Part of a small language model's weights.
Size: 9 layers, width 256, 2 heads of 128, MLP 320 SwiGLU, vocabulary 1156, 5.23M parameters.
Training: a variant of Adam for these matrices, 5085 steps.
Each number is 50 + 10 x the weight over its row's rms, rounded and kept within 0 to 99. Layers, rows and columns count from 0. The size before them is the row's rms in percent of the matrix's.

# q: layer 2 attention query, 256x256, rms 0.037, rows 27-53, columns 128-255
# k: layer 2 attention key, 256x256, rms 0.0367, rows 27-53, columns 128-255
q27 097:64 47 65 32 53 64 31 44 57 37 58 47 49 50 40 55 65 40 54 37 40 56 40 46 50 36 53 39 71 77 51 43 47 64 40 52 45 53 51 51 54 62 42 53 46 85 42 48 48 37 72 47 53 41 58 55 50 53 52 51 55 47 60 32 46 66 53 53 39 40 36 56 67 53 43 47 56 44 43 42 60 41 58 36 43 40 53 55 55 44 47 37 59 47 44 57 50 42 43 52 48 56 30 44 64 56 49 44 50 38 36 57 48 53 62 47 57 48 56 57 49 55 36 37 52 40 46 55
k27 087:36 43 51 50 45 63 49 57 45 45 43 53 57 62 39 62 49 66 59 46 52 49 58 51 55 41 49 56 53 43 44 52 52 41 62 35 36 26 51 64 43 48 41 44 55 40 44 62 55 66 33 46 43 57 65 54 50 65 51 39 52 45 41 73 50 42 55 47 28 54 62 43 42 41 63 49 45 74 52 55 46 59 36 57 52 60 60 52 35 46 61 57 61 49 33 54 50 32 64 38 48 51 34 52 44 39 68 56 64 42 42 38 55 53 48 61 39 37 34 46 45 49 58 34 74 51 32 54
q28 104:57 52 39 48 48 63 56 51 36 50 31 56 45 63 46 42 41 34 55 55 57 41 43 67 38 71 37 36 47 40 35 46 64 35 53 45 43 39 58 41 43 63 60 67 38 53 46 74 63 51 53 60 64 46 69 39 52 38 47 49 56 41 50 58 52 45 55 41 61 58 42 42 35 38 45 59 44 70 53 48 55 46 28 66 57 40 37 69 41 57 38 50 54 51 37 57 53 34 52 44 64 39 65 51 40 49 62 55 44 62 70 48 39 43 44 47 32 55 37 41 58 43 52 55 35 60 43 48
k28 120:38 56 65 39 54 56 40 40 46 55 56 58 40 68 39 53 66 47 54 45 33 63 44 42 45 39 47 51 69 61 29 35 60 64 43 64 50 60 60 44 62 68 48 26 39 55 41 51 52 26 61 49 42 62 64 62 53 45 46 60 42 67 43 55 38 41 46 67 56 61 60 55 56 37 58 40 49 57 43 60 45 34 56 63 35 64 54 49 48 30 56 32 48 43 58 43 55 52 44 59 50 57 41 49 46 52 52 50 45 48 54 50 58 57 70 44 67 60 60 48 43 51 44 51 60 30 58 58
q29 094:52 36 50 49 62 43 64 53 47 56 52 62 56 61 46 51 35 35 54 41 42 48 41 57 65 41 53 51 48 46 40 59 47 40 40 47 68 54 38 47 53 47 32 42 70 60 69 46 42 51 59 30 44 52 40 39 50 67 64 29 53 37 59 42 53 52 49 50 40 27 45 38 36 34 41 51 50 53 57 43 47 39 44 45 60 39 43 37 36 37 52 53 58 46 69 56 58 41 52 58 40 50 66 43 45 54 66 37 49 32 43 48 40 58 57 72 67 42 35 37 42 76 55 49 61 62 79 46
k29 080:43 35 56 39 50 59 44 59 29 57 40 71 67 73 34 50 50 53 68 47 39 44 41 42 37 44 57 59 67 50 30 46 46 64 45 45 34 33 50 44 38 60 42 54 56 52 51 58 44 35 49 53 50 73 64 54 55 54 62 43 44 65 49 63 48 41 43 53 58 70 58 56 46 51 58 50 29 59 44 61 48 54 46 55 45 35 30 72 46 41 51 50 68 60 45 44 53 29 45 41 48 46 49 54 33 54 47 50 58 61 62 36 46 54 50 61 38 54 37 40 53 62 56 55 66 48 62 51
q30 088:57 39 39 56 47 44 35 42 61 52 69 31 55 48 53 55 51 63 56 49 34 55 72 38 40 41 47 58 57 46 58 50 51 58 44 56 36 66 57 73 64 49 71 32 47 35 50 27 52 63 43 55 58 52 45 51 51 36 44 77 29 55 46 45 36 63 33 49 44 65 58 64 66 65 62 38 58 34 51 71 45 47 62 56 35 67 62 51 53 47 51 38 32 48 35 45 60 58 51 44 40 57 46 37 66 57 42 65 47 57 55 49 43 63 57 39 53 47 59 48 40 43 51 54 40 45 47 46
k30 099:54 51 42 58 45 36 38 48 69 45 57 29 39 34 78 53 62 42 42 67 58 43 48 57 49 70 47 55 57 57 67 40 44 52 49 41 56 65 46 53 42 51 56 58 66 46 65 45 47 48 53 57 55 47 54 67 49 53 23 52 56 37 61 43 40 50 49 43 55 33 45 60 49 41 34 54 56 35 22 54 62 60 51 52 51 63 72 47 60 69 38 50 47 48 39 54 44 54 48 51 44 46 62 51 65 48 60 60 41 49 38 58 43 45 43 34 43 40 61 51 44 48 47 49 40 55 51 61
q31 107:38 44 45 56 42 60 36 58 45 57 31 39 67 54 53 61 43 50 58 50 44 29 55 55 50 51 64 57 40 34 59 50 43 43 42 37 34 50 62 53 41 33 59 59 48 51 39 55 50 43 34 63 48 49 47 44 51 57 48 58 45 55 60 47 58 33 61 62 46 57 66 49 46 55 62 38 47 72 63 52 52 49 44 63 47 68 26 44 46 51 74 72 80 56 37 47 58 41 64 36 45 29 26 48 37 60 61 49 46 52 57 51 39 59 43 49 57 42 56 55 34 58 67 49 56 49 39 44
k31 094:57 43 56 46 48 44 62 44 69 30 52 39 46 38 53 50 54 48 49 46 46 49 46 35 63 56 63 49 73 52 37 39 43 47 50 63 53 68 53 53 45 41 43 43 66 51 55 41 60 43 50 39 69 57 48 61 51 31 36 56 46 49 52 46 57 50 57 62 45 32 71 62 49 71 32 40 56 41 55 44 58 48 35 52 37 42 47 35 58 54 60 53 47 42 37 39 51 55 51 36 51 48 41 56 56 43 60 45 52 57 50 58 47 39 37 49 55 59 52 58 27 51 36 61 39 36 62 43
q32 110:46 43 65 55 46 48 41 47 51 35 63 33 59 29 41 63 63 61 50 40 44 57 47 37 52 15 36 51 60 60 55 46 50 47 45 69 51 61 48 52 57 55 58 48 52 60 32 50 57 39 54 48 58 59 48 58 23 48 42 63 50 58 57 43 54 55 43 68 47 32 45 62 52 49 51 43 56 50 43 53 62 44 61 37 41 61 59 49 48 44 59 41 61 57 37 34 47 50 59 63 47 39 36 41 72 59 57 51 55 64 38 71 47 57 48 48 45 51 58 55 45 50 36 49 51 30 40 50
k32 111:48 45 52 41 50 50 64 43 49 41 40 49 56 37 52 48 47 49 42 53 50 41 50 36 72 45 48 38 58 53 59 41 45 41 54 52 55 42 37 70 59 33 37 40 41 57 37 71 44 37 52 55 44 42 37 57 45 59 44 38 65 38 36 42 55 48 72 43 31 39 43 39 38 58 58 53 68 54 64 38 62 48 41 52 59 65 48 51 46 61 49 64 67 59 47 55 43 49 46 49 43 45 33 45 64 35 49 37 55 52 48 51 62 51 32 32 49 36 46 47 34 43 61 49 52 54 29 58
q33 088:52 59 34 66 39 37 50 49 49 61 62 33 33 43 53 52 36 55 50 65 45 52 42 45 58 54 51 71 57 44 54 48 52 55 63 45 48 64 59 48 60 53 53 50 56 37 53 45 51 49 22 59 58 54 57 43 24 21 51 70 50 46 45 75 54 43 45 51 61 35 50 56 43 55 61 52 54 31 45 49 60 61 50 44 60 56 57 49 48 49 43 45 36 46 34 51 32 50 47 59 46 53 64 41 55 61 41 47 41 51 56 53 54 52 48 45 25 58 51 43 59 35 44 33 27 66 50 39
k33 094:57 53 38 59 52 43 59 51 55 44 62 27 31 36 60 47 41 38 33 49 52 54 42 44 63 39 33 48 57 44 59 54 55 43 49 60 60 75 49 52 63 40 48 55 48 53 45 59 73 53 67 60 54 40 47 57 48 29 36 62 61 53 44 50 53 39 55 62 48 45 40 54 41 54 51 49 50 34 66 38 56 42 64 49 62 35 55 38 70 56 45 49 42 58 34 43 36 45 40 52 46 47 55 62 62 40 55 37 33 53 51 57 39 59 52 45 48 68 51 52 62 46 20 50 27 50 50 45
q34 096:39 53 41 50 69 61 65 63 44 73 40 56 44 63 50 38 45 27 43 59 60 41 24 72 59 68 34 41 37 45 40 53 50 39 54 47 66 43 42 25 47 46 43 65 46 62 47 73 57 34 51 44 39 48 76 43 55 70 62 38 62 54 55 69 65 46 73 47 48 48 41 33 40 38 43 56 37 64 57 39 44 56 38 57 55 38 39 62 50 43 52 62 58 63 51 53 39 44 48 51 53 35 65 62 40 46 60 43 42 55 49 45 50 52 53 69 63 50 42 43 63 53 65 44 53 67 48 48
k34 096:42 53 66 35 55 67 49 35 37 54 34 73 60 65 32 42 47 45 62 29 42 55 51 39 41 37 46 43 51 50 25 51 54 53 43 58 41 39 48 58 53 55 46 41 46 56 44 50 50 53 55 41 44 62 48 39 54 63 71 48 44 62 36 37 43 56 48 49 49 69 49 47 62 51 66 42 41 70 70 46 33 45 61 50 45 40 33 62 41 37 49 45 56 60 63 46 56 39 55 49 64 48 40 59 37 52 46 48 67 49 59 51 61 48 59 61 56 69 52 46 51 68 65 63 70 52 50 50
q35 111:55 54 51 62 50 47 63 58 46 58 68 60 26 53 56 36 38 43 42 50 43 75 41 50 45 41 45 57 70 48 42 54 57 76 58 66 59 51 34 34 61 65 44 56 61 61 58 38 47 51 68 32 57 60 51 48 49 48 54 33 61 45 50 55 46 55 46 59 60 38 31 46 45 38 48 58 53 31 31 48 53 45 51 50 54 30 57 44 56 44 37 39 29 43 60 48 39 71 49 83 51 57 69 56 50 58 42 42 50 48 38 52 50 51 51 64 38 71 41 39 60 61 27 50 52 66 60 48
k35 103:37 45 41 45 58 59 44 48 30 72 46 49 53 64 50 52 48 46 49 61 67 45 41 59 37 37 33 59 34 44 39 71 58 53 53 52 36 49 57 42 56 61 46 61 64 50 41 66 44 61 53 51 41 56 71 59 57 43 66 48 56 35 53 60 57 51 54 36 47 63 40 35 36 34 48 61 32 63 58 49 41 47 55 66 61 45 52 60 36 54 38 47 54 67 64 53 41 48 37 57 50 55 59 54 44 58 46 56 56 53 53 57 50 66 54 75 42 44 37 40 66 57 57 47 67 63 41 48
q36 103:51 54 44 55 56 45 63 40 37 47 70 59 66 44 50 46 46 57 46 46 38 60 53 46 43 62 51 64 47 54 41 50 56 55 64 55 51 41 65 46 43 54 62 58 50 44 53 45 47 62 39 26 59 66 60 40 52 49 46 59 55 55 55 65 36 59 46 47 72 54 45 41 52 63 58 53 41 49 55 54 55 65 51 60 53 39 47 54 46 62 41 43 28 45 65 42 54 46 24 56 39 56 72 43 54 55 44 52 29 55 59 39 51 42 49 44 31 72 42 35 55 45 39 43 52 62 58 39
k36 112:29 73 33 34 43 41 58 49 50 60 54 48 40 78 52 58 52 59 50 62 47 45 51 53 58 48 51 50 50 52 45 50 45 69 57 37 47 57 39 38 71 52 34 46 43 55 47 33 56 66 77 45 60 62 57 49 47 38 48 47 51 44 53 38 39 57 49 41 45 62 43 53 68 41 34 62 38 45 43 46 28 51 55 59 49 37 51 43 56 59 38 36 39 65 57 44 65 44 59 61 28 45 60 49 40 44 49 39 49 42 68 59 30 42 66 45 60 42 47 54 45 64 57 42 58 57 66 51
q37 112:60 49 33 70 46 48 28 41 62 48 55 43 47 38 61 66 44 70 58 40 46 50 66 46 53 45 43 56 44 42 57 47 54 54 49 53 36 60 57 58 53 47 53 49 59 52 55 43 46 47 55 58 53 45 47 44 29 47 55 65 36 46 36 54 49 56 47 47 47 56 51 55 53 53 58 36 63 56 44 54 52 44 47 47 61 58 54 54 59 42 54 45 53 37 30 49 45 50 57 52 43 44 34 41 47 64 40 42 52 58 48 48 38 59 55 49 42 57 48 47 48 50 68 45 59 50 38 49
k37 104:52 53 40 52 61 35 62 56 60 24 62 32 48 40 54 51 30 55 44 55 57 34 56 51 57 53 54 47 46 44 68 63 43 54 66 53 54 64 59 54 42 31 43 66 60 41 57 51 54 51 41 67 42 40 50 52 47 44 43 51 69 49 53 76 44 34 40 67 54 47 63 47 53 61 57 45 53 25 37 37 57 62 44 55 50 49 68 36 56 67 58 58 47 42 45 66 52 39 45 49 32 58 56 47 57 26 53 50 40 53 43 54 40 54 37 44 39 36 43 57 46 66 30 52 40 34 52 42
q38 120:45 63 62 28 63 67 46 59 47 62 39 60 59 61 44 31 68 47 48 52 58 51 39 50 44 46 56 35 55 69 44 50 59 52 52 54 58 41 52 43 64 52 58 51 29 51 31 50 33 48 51 33 57 61 53 51 58 60 57 42 70 56 38 58 51 55 58 59 52 71 41 50 38 49 52 65 59 50 51 50 45 44 55 65 47 43 55 56 51 56 42 40 48 70 56 35 67 50 33 61 46 51 57 50 46 50 61 59 63 54 42 45 56 44 53 59 45 62 42 51 58 51 43 37 47 41 60 48
k38 118:39 65 54 26 57 55 66 38 40 49 42 56 48 70 47 45 57 59 55 49 45 62 40 52 62 33 31 44 45 58 20 49 51 53 51 43 46 45 43 46 57 41 42 38 57 51 47 47 53 51 64 38 47 78 72 52 72 47 77 30 53 49 30 43 56 53 60 36 45 62 38 48 54 38 50 46 38 60 61 50 30 37 59 64 53 51 37 39 46 34 47 37 63 65 57 42 59 49 65 60 52 51 53 51 52 46 61 54 69 48 61 57 48 52 61 67 46 56 46 54 54 57 67 38 72 56 57 49
q39 092:56 46 45 50 53 56 37 33 48 50 49 50 39 49 62 48 51 63 48 59 50 66 67 54 31 56 56 66 49 55 60 46 42 58 73 49 39 66 64 51 45 58 55 69 52 37 69 48 54 71 41 39 55 25 38 46 36 38 48 71 20 51 64 52 46 62 33 55 63 41 50 57 46 71 47 58 54 42 43 63 52 50 42 39 51 38 46 56 58 67 47 39 37 37 57 41 38 48 48 51 48 63 59 48 69 64 28 48 52 34 47 45 50 46 33 41 24 53 59 48 54 42 39 46 48 44 40 53
k39 097:55 68 46 33 48 49 51 38 53 44 52 57 46 59 56 59 56 54 64 65 43 41 57 56 56 66 57 45 44 55 63 38 50 51 65 40 42 63 59 49 53 42 39 51 50 57 45 43 48 40 48 71 55 67 45 47 60 50 53 49 58 56 45 50 48 49 48 44 37 51 63 56 69 52 56 68 36 58 31 49 44 44 27 63 52 64 59 50 64 85 53 34 61 39 29 42 57 50 57 56 31 70 40 42 45 37 42 45 48 52 64 39 30 45 52 40 57 51 42 63 49 61 54 33 56 46 45 56
q40 109:42 62 40 67 46 73 44 56 45 51 50 58 26 54 50 68 43 51 45 45 58 61 49 68 42 48 44 32 51 41 40 58 60 64 44 56 44 49 51 29 54 51 42 61 46 69 46 62 57 38 65 48 48 52 67 44 34 62 61 48 54 56 46 54 50 48 51 39 37 56 34 42 41 27 45 62 69 47 42 47 50 40 45 51 54 36 48 56 44 48 48 33 61 46 50 62 36 64 62 61 48 54 39 34 50 70 59 41 40 55 52 64 46 51 54 68 56 49 41 37 53 48 46 40 53 62 46 55
k40 106:45 44 58 46 62 59 57 33 39 49 34 60 62 57 46 49 37 54 51 54 50 40 51 59 46 43 35 50 43 45 46 55 55 47 54 52 30 39 59 54 54 48 43 48 59 42 46 58 34 56 29 47 57 52 59 61 52 59 65 46 65 48 44 69 57 53 56 47 47 55 54 33 47 51 61 53 49 52 58 45 59 52 51 73 81 52 52 61 28 63 47 51 64 59 72 45 57 38 30 38 50 43 42 52 46 42 31 49 68 49 51 57 57 68 39 61 40 38 31 33 54 66 50 58 52 52 43 46
q41 111:41 38 44 75 39 41 48 51 53 31 70 38 32 39 55 49 53 66 44 48 42 62 67 29 36 29 58 54 62 40 56 55 59 63 57 53 44 54 38 49 59 67 47 49 60 49 61 51 45 50 56 46 63 58 30 44 24 40 58 50 30 59 57 43 38 61 37 56 54 32 51 64 59 50 56 61 53 21 46 62 64 43 55 31 45 51 57 44 64 53 39 42 30 41 38 42 48 51 65 68 33 68 45 45 64 59 40 48 53 55 42 53 63 35 48 48 44 43 53 48 49 52 43 60 57 45 62 68
k41 109:60 46 45 71 59 47 46 57 60 45 53 36 42 27 57 54 50 48 39 56 57 55 54 50 51 57 47 51 33 49 63 52 68 48 46 53 47 56 63 49 40 49 61 55 58 44 48 55 34 34 37 73 55 42 60 53 44 49 37 61 55 44 52 73 57 47 49 47 54 34 58 59 31 44 59 52 67 48 45 46 69 52 45 51 52 66 46 53 50 57 46 52 52 47 36 43 46 53 26 46 56 65 62 49 46 41 42 56 42 66 53 55 36 41 42 42 44 43 53 48 58 46 49 47 44 36 54 51
q42 094:41 53 50 58 54 51 48 66 44 48 38 56 40 49 57 53 40 40 62 51 49 22 36 40 62 45 56 35 39 43 48 54 42 42 40 43 55 55 38 48 49 40 50 31 46 68 36 56 44 38 42 52 35 60 56 52 49 77 58 38 62 62 51 46 59 48 65 33 50 51 50 48 44 42 61 39 60 70 46 35 53 42 36 55 58 45 34 52 45 34 50 66 76 54 50 61 45 50 58 49 41 38 36 62 34 62 75 42 62 68 38 44 51 51 51 70 78 43 46 51 43 40 74 46 51 64 44 51
k42 102:55 34 47 56 59 59 57 41 48 42 44 55 70 40 46 60 50 58 54 27 58 50 59 46 43 22 30 52 45 32 46 69 53 51 45 56 46 34 57 53 31 45 47 50 53 45 45 57 53 58 41 48 47 31 56 42 53 46 56 32 36 46 43 46 64 47 47 56 49 49 46 39 31 57 53 37 68 60 57 49 47 51 44 33 61 54 48 49 33 41 55 65 55 57 59 53 47 48 57 47 65 38 51 44 43 47 46 49 62 54 40 52 65 43 37 69 36 40 44 47 50 51 53 51 60 47 31 37
q43 113:45 54 56 38 51 58 61 55 43 50 46 61 47 60 47 34 56 38 39 60 57 67 38 55 46 45 38 38 61 59 41 48 54 57 63 55 56 42 46 30 60 57 49 60 39 60 47 57 38 49 60 37 72 58 59 45 49 54 62 46 64 53 41 59 43 58 53 59 63 58 40 57 47 31 41 72 44 47 46 46 47 50 52 54 48 36 50 42 56 59 42 34 39 68 64 39 49 52 43 68 46 59 74 52 51 50 60 52 53 44 47 38 67 44 56 57 46 58 35 45 67 54 46 47 54 42 65 56
k43 101:29 60 48 39 62 52 57 47 37 54 44 47 47 70 49 47 54 55 63 52 45 52 44 68 54 39 35 49 46 61 33 57 62 47 50 44 38 40 50 35 54 41 50 42 55 48 52 50 38 51 45 43 53 80 82 47 68 51 69 37 46 45 36 64 48 53 54 45 48 64 53 41 49 28 54 46 29 67 56 53 29 42 47 69 49 55 48 50 44 34 48 35 53 68 66 48 59 50 45 66 49 59 52 51 40 51 55 61 64 51 55 56 51 52 59 66 58 59 42 47 48 62 61 35 63 56 59 52
q44 098:58 59 49 30 48 58 61 57 41 70 33 59 47 55 53 32 40 37 42 68 62 32 38 64 46 73 49 43 39 50 46 51 40 45 51 52 53 33 54 35 36 51 53 49 49 49 43 59 53 55 59 52 42 55 65 42 63 52 56 46 63 51 44 51 60 43 64 53 62 44 63 56 43 43 41 61 45 71 47 42 46 43 39 66 64 42 51 50 38 46 48 58 64 68 57 61 41 39 37 43 55 34 55 63 30 66 54 53 60 56 42 45 57 63 43 60 77 40 37 43 69 40 69 41 57 47 56 44
k44 113:46 39 58 45 57 55 50 56 58 59 43 56 72 57 46 57 50 65 49 48 51 52 40 71 31 39 44 48 41 47 18 63 59 43 43 48 49 38 48 35 45 58 55 50 67 50 55 37 51 51 60 36 48 55 57 45 65 63 64 44 43 56 39 47 57 55 61 42 52 56 60 40 51 44 46 41 43 58 73 64 41 48 50 62 43 48 54 53 38 28 58 56 55 67 60 48 54 44 49 53 58 41 45 48 46 71 54 52 67 56 53 47 53 46 59 78 61 50 50 41 58 58 65 43 70 61 58 40
q45 110:60 58 66 26 58 56 56 48 47 59 36 68 67 56 42 35 53 27 47 50 46 45 32 67 59 63 45 34 65 61 34 46 53 58 44 53 61 35 54 50 59 44 59 74 47 58 43 65 35 40 59 37 43 47 65 55 66 43 51 45 64 46 46 61 49 46 57 50 60 61 42 47 47 52 42 56 37 57 47 44 52 58 56 63 55 37 43 62 51 55 51 50 53 61 69 48 49 49 30 58 53 42 58 60 43 32 77 54 47 53 48 53 56 60 56 45 55 59 39 47 63 64 48 47 57 44 54 51
k45 100:29 60 48 39 48 57 51 48 39 55 43 51 38 65 44 51 36 58 60 52 52 48 42 63 49 43 33 49 47 52 31 56 43 39 50 47 44 47 52 44 68 54 49 32 45 47 40 57 55 53 60 26 47 73 61 51 60 35 62 53 49 50 42 42 55 41 54 34 42 57 48 45 57 45 54 51 32 61 67 56 37 39 55 57 47 52 51 46 42 37 56 44 60 54 62 47 55 38 63 65 31 55 38 44 49 47 71 53 50 54 57 62 52 81 70 56 49 56 46 47 48 74 51 35 59 67 38 44
q46 104:45 50 65 41 50 49 53 46 54 46 58 61 76 68 54 32 62 59 44 49 49 66 48 49 45 56 56 47 60 66 43 46 58 53 48 59 59 40 52 36 54 49 65 47 43 47 61 46 33 65 59 30 64 68 50 49 61 52 53 39 56 44 37 56 36 54 44 58 62 63 52 47 59 61 53 70 45 48 60 65 37 54 61 53 38 40 60 44 62 53 31 43 27 62 60 43 73 46 42 62 44 63 72 49 58 39 40 67 56 41 49 45 60 42 57 54 45 54 58 51 53 54 48 38 57 43 61 43
k46 113:30 63 50 37 46 45 55 49 37 55 50 47 50 63 49 39 64 56 72 51 41 36 51 57 65 51 48 40 35 64 46 37 41 50 61 36 47 47 29 42 60 46 42 35 40 47 51 42 55 63 62 37 47 85 57 54 62 56 54 33 52 54 39 40 43 57 61 36 39 51 52 49 52 52 53 57 32 51 48 47 33 39 48 66 40 48 37 36 51 50 41 23 41 62 59 35 65 51 58 63 34 55 53 56 48 53 61 56 62 37 55 50 57 50 65 35 71 61 56 66 54 46 72 51 70 55 59 59
q47 104:47 38 32 76 38 55 34 42 60 42 58 48 27 53 49 63 53 68 50 51 46 70 78 54 53 43 47 62 42 40 57 56 51 55 64 51 36 61 61 49 48 52 46 50 55 42 58 58 56 56 54 53 52 42 38 52 36 33 47 63 37 52 40 51 48 47 32 59 38 48 47 44 52 49 52 51 57 27 52 57 52 60 52 44 55 68 55 54 57 55 57 40 33 34 43 50 49 60 54 64 40 60 41 23 58 59 10 42 36 57 45 55 46 35 57 39 24 64 63 43 43 54 45 50 48 55 42 49
k47 101:68 51 55 54 52 39 41 60 61 48 62 42 46 37 57 41 51 29 38 60 44 58 50 38 50 59 65 48 57 56 64 39 51 66 57 48 49 76 57 53 57 59 49 72 62 56 53 50 31 34 57 59 56 36 42 57 43 39 49 56 68 54 62 60 44 55 43 57 55 43 56 60 42 54 42 49 45 36 36 50 68 64 39 51 52 52 49 54 61 68 41 60 49 43 37 47 42 48 33 49 52 59 67 47 60 47 41 48 41 39 52 46 50 52 38 30 49 54 50 57 56 47 44 58 33 37 65 62
q48 107:69 53 50 29 55 47 60 49 43 65 39 66 47 50 55 34 50 33 50 56 53 58 39 58 59 61 41 39 61 56 58 42 49 70 42 39 58 46 56 51 41 53 46 49 52 52 50 48 46 27 43 51 36 44 51 52 51 38 43 48 67 51 43 59 53 34 55 67 42 55 29 52 48 53 35 47 49 37 36 38 48 53 53 53 77 45 51 58 38 48 59 59 62 49 73 54 36 55 49 65 56 33 45 54 46 35 58 40 48 52 36 57 43 66 43 54 48 56 24 56 60 47 28 36 40 59 39 46
k48 093:36 39 39 54 44 46 52 54 48 53 49 49 49 49 42 50 25 41 40 45 53 68 49 53 51 56 33 49 55 51 55 62 55 50 49 60 50 47 57 48 52 45 45 42 35 45 42 59 50 56 39 38 41 56 54 36 40 33 69 51 51 46 63 41 51 34 58 47 48 51 38 32 39 53 58 57 37 52 57 42 49 49 49 58 58 58 55 57 55 42 51 59 60 50 51 65 37 41 54 66 55 53 49 43 77 57 70 51 58 37 46 46 44 81 47 61 46 49 39 32 53 55 47 49 49 66 25 32
q49 102:50 47 60 60 47 45 46 31 49 17 51 48 54 42 54 52 59 45 51 47 45 61 61 32 60 45 46 57 56 57 47 40 54 60 44 47 49 53 57 70 54 49 43 45 58 54 56 45 45 35 38 56 53 56 44 55 46 39 46 66 33 44 54 50 42 51 29 70 46 54 54 62 66 47 59 48 52 35 47 51 41 55 56 36 45 59 63 50 56 67 49 63 53 37 45 37 41 49 46 43 37 63 37 35 56 35 50 60 37 46 56 47 41 41 46 31 40 54 55 65 44 57 21 66 47 43 42 57
k49 104:68 56 44 50 33 48 47 51 55 48 47 38 30 38 42 54 57 36 57 49 47 55 54 43 67 65 59 53 58 49 65 39 45 58 52 48 62 56 50 68 59 42 60 53 39 57 52 49 54 42 58 58 57 35 36 45 39 32 38 58 38 46 67 39 46 49 39 48 42 45 40 49 52 54 59 49 55 42 34 44 60 54 47 29 54 47 50 57 70 55 58 59 38 34 36 45 48 61 51 40 50 57 51 47 52 43 42 48 28 52 51 51 47 55 53 35 52 52 55 56 37 41 44 56 24 47 53 55
q50 107:50 48 51 49 50 43 56 59 54 44 66 38 40 57 57 35 56 56 33 59 53 71 41 45 38 56 48 56 54 51 47 38 51 62 66 54 60 50 59 36 55 53 53 49 49 41 64 56 44 54 59 39 60 53 46 46 52 39 45 48 55 47 32 57 38 42 38 64 56 43 35 52 61 53 43 61 55 29 53 64 36 52 52 47 39 48 61 30 63 64 47 42 21 56 55 43 47 49 57 66 51 68 68 46 59 38 31 60 48 46 58 52 59 35 48 44 22 46 39 47 70 46 28 46 44 50 42 51
k50 105:43 62 54 48 36 48 34 63 57 72 57 49 38 61 60 47 59 31 48 61 52 56 45 56 52 62 56 51 64 67 60 33 54 51 43 46 62 57 36 47 66 53 58 51 41 56 60 44 39 43 63 61 48 55 49 62 46 51 45 46 58 45 55 61 39 51 56 37 59 47 50 52 55 48 47 57 35 39 31 65 48 49 61 61 41 39 56 53 73 49 40 39 41 51 56 46 46 54 42 67 43 57 69 65 67 55 45 65 53 37 55 52 34 60 60 21 64 58 61 46 64 51 59 53 38 57 75 49
q51 117:58 34 49 61 46 45 41 37 62 49 53 31 45 45 51 75 73 63 61 41 59 60 60 38 45 49 44 56 42 51 61 62 50 53 43 55 42 67 59 67 29 61 45 42 52 55 51 43 71 43 51 55 29 44 44 51 66 35 43 59 32 49 46 37 46 47 50 68 30 46 62 40 57 55 56 49 61 45 55 55 53 47 57 37 33 75 66 45 48 51 62 44 47 39 29 57 50 58 55 34 58 55 35 41 64 49 28 50 45 50 45 57 51 60 43 46 51 54 60 48 41 49 42 47 43 31 35 61
k51 098:68 40 62 66 43 45 55 60 62 61 53 54 49 34 54 39 58 43 34 64 57 41 48 39 53 58 56 43 64 51 69 41 48 51 43 48 67 67 44 63 66 54 55 60 41 60 52 53 52 38 61 66 53 29 24 51 29 55 44 57 58 54 63 41 45 55 59 58 58 38 46 66 56 54 44 59 61 45 45 50 66 59 47 44 51 47 48 60 66 66 40 61 57 45 33 50 42 60 43 53 56 48 58 62 62 50 58 41 37 54 44 39 58 62 32 30 53 49 51 53 50 40 55 61 41 50 59 62
q52 095:64 52 30 53 51 51 65 64 46 53 51 48 36 49 41 46 29 37 53 49 46 32 44 54 54 49 52 44 50 44 40 53 55 29 54 56 57 44 43 40 58 58 59 55 53 55 54 56 47 51 50 53 62 42 59 43 38 52 59 50 67 27 50 60 70 55 60 40 58 45 44 52 41 40 47 37 53 61 47 35 61 61 37 35 73 28 35 54 38 53 47 57 45 48 46 59 34 67 58 58 64 23 57 53 39 60 70 35 49 63 50 36 48 62 46 60 45 47 42 44 55 54 57 66 42 66 51 35
k52 105:27 41 38 56 63 48 43 54 53 36 61 48 53 59 45 64 42 57 39 47 58 57 45 64 30 26 37 63 45 51 42 60 56 49 47 55 50 46 57 47 44 51 36 51 63 47 56 58 51 59 48 54 34 46 65 48 60 57 49 56 37 56 44 63 47 33 47 55 51 53 48 32 44 45 54 45 53 39 51 52 31 55 71 52 58 59 52 45 25 38 52 41 47 58 55 69 43 46 57 54 53 46 46 34 54 59 38 48 47 47 51 55 41 50 56 70 37 46 40 34 63 65 39 50 59 62 31 35
q53 099:43 57 59 47 81 50 51 55 45 58 44 65 72 56 63 29 60 58 52 51 43 51 46 50 37 48 54 46 57 60 52 60 54 72 36 48 58 37 52 37 61 51 58 62 50 61 48 57 23 42 53 35 43 48 43 49 41 58 41 32 64 64 37 59 57 43 55 56 56 55 34 51 57 56 48 46 46 58 50 42 30 44 45 62 58 35 46 54 55 57 57 55 67 64 68 48 58 53 35 45 50 36 58 64 25 44 62 50 60 57 44 41 40 50 64 53 51 44 35 56 69 63 44 30 57 54 44 38
k53 081:44 42 41 44 58 51 54 42 42 66 38 73 49 57 42 51 38 63 54 50 46 58 42 57 44 44 37 48 17 49 25 75 49 34 52 58 52 40 45 33 60 62 31 38 52 51 51 41 52 50 55 46 43 83 59 49 62 50 62 35 56 35 46 52 56 58 51 31 55 51 57 43 54 52 62 61 41 62 67 49 43 41 59 65 58 56 45 47 35 38 55 60 53 49 56 53 49 40 61 62 38 48 41 44 50 54 59 56 62 60 58 51 54 55 48 73 57 37 39 37 56 57 64 31 81 55 42 39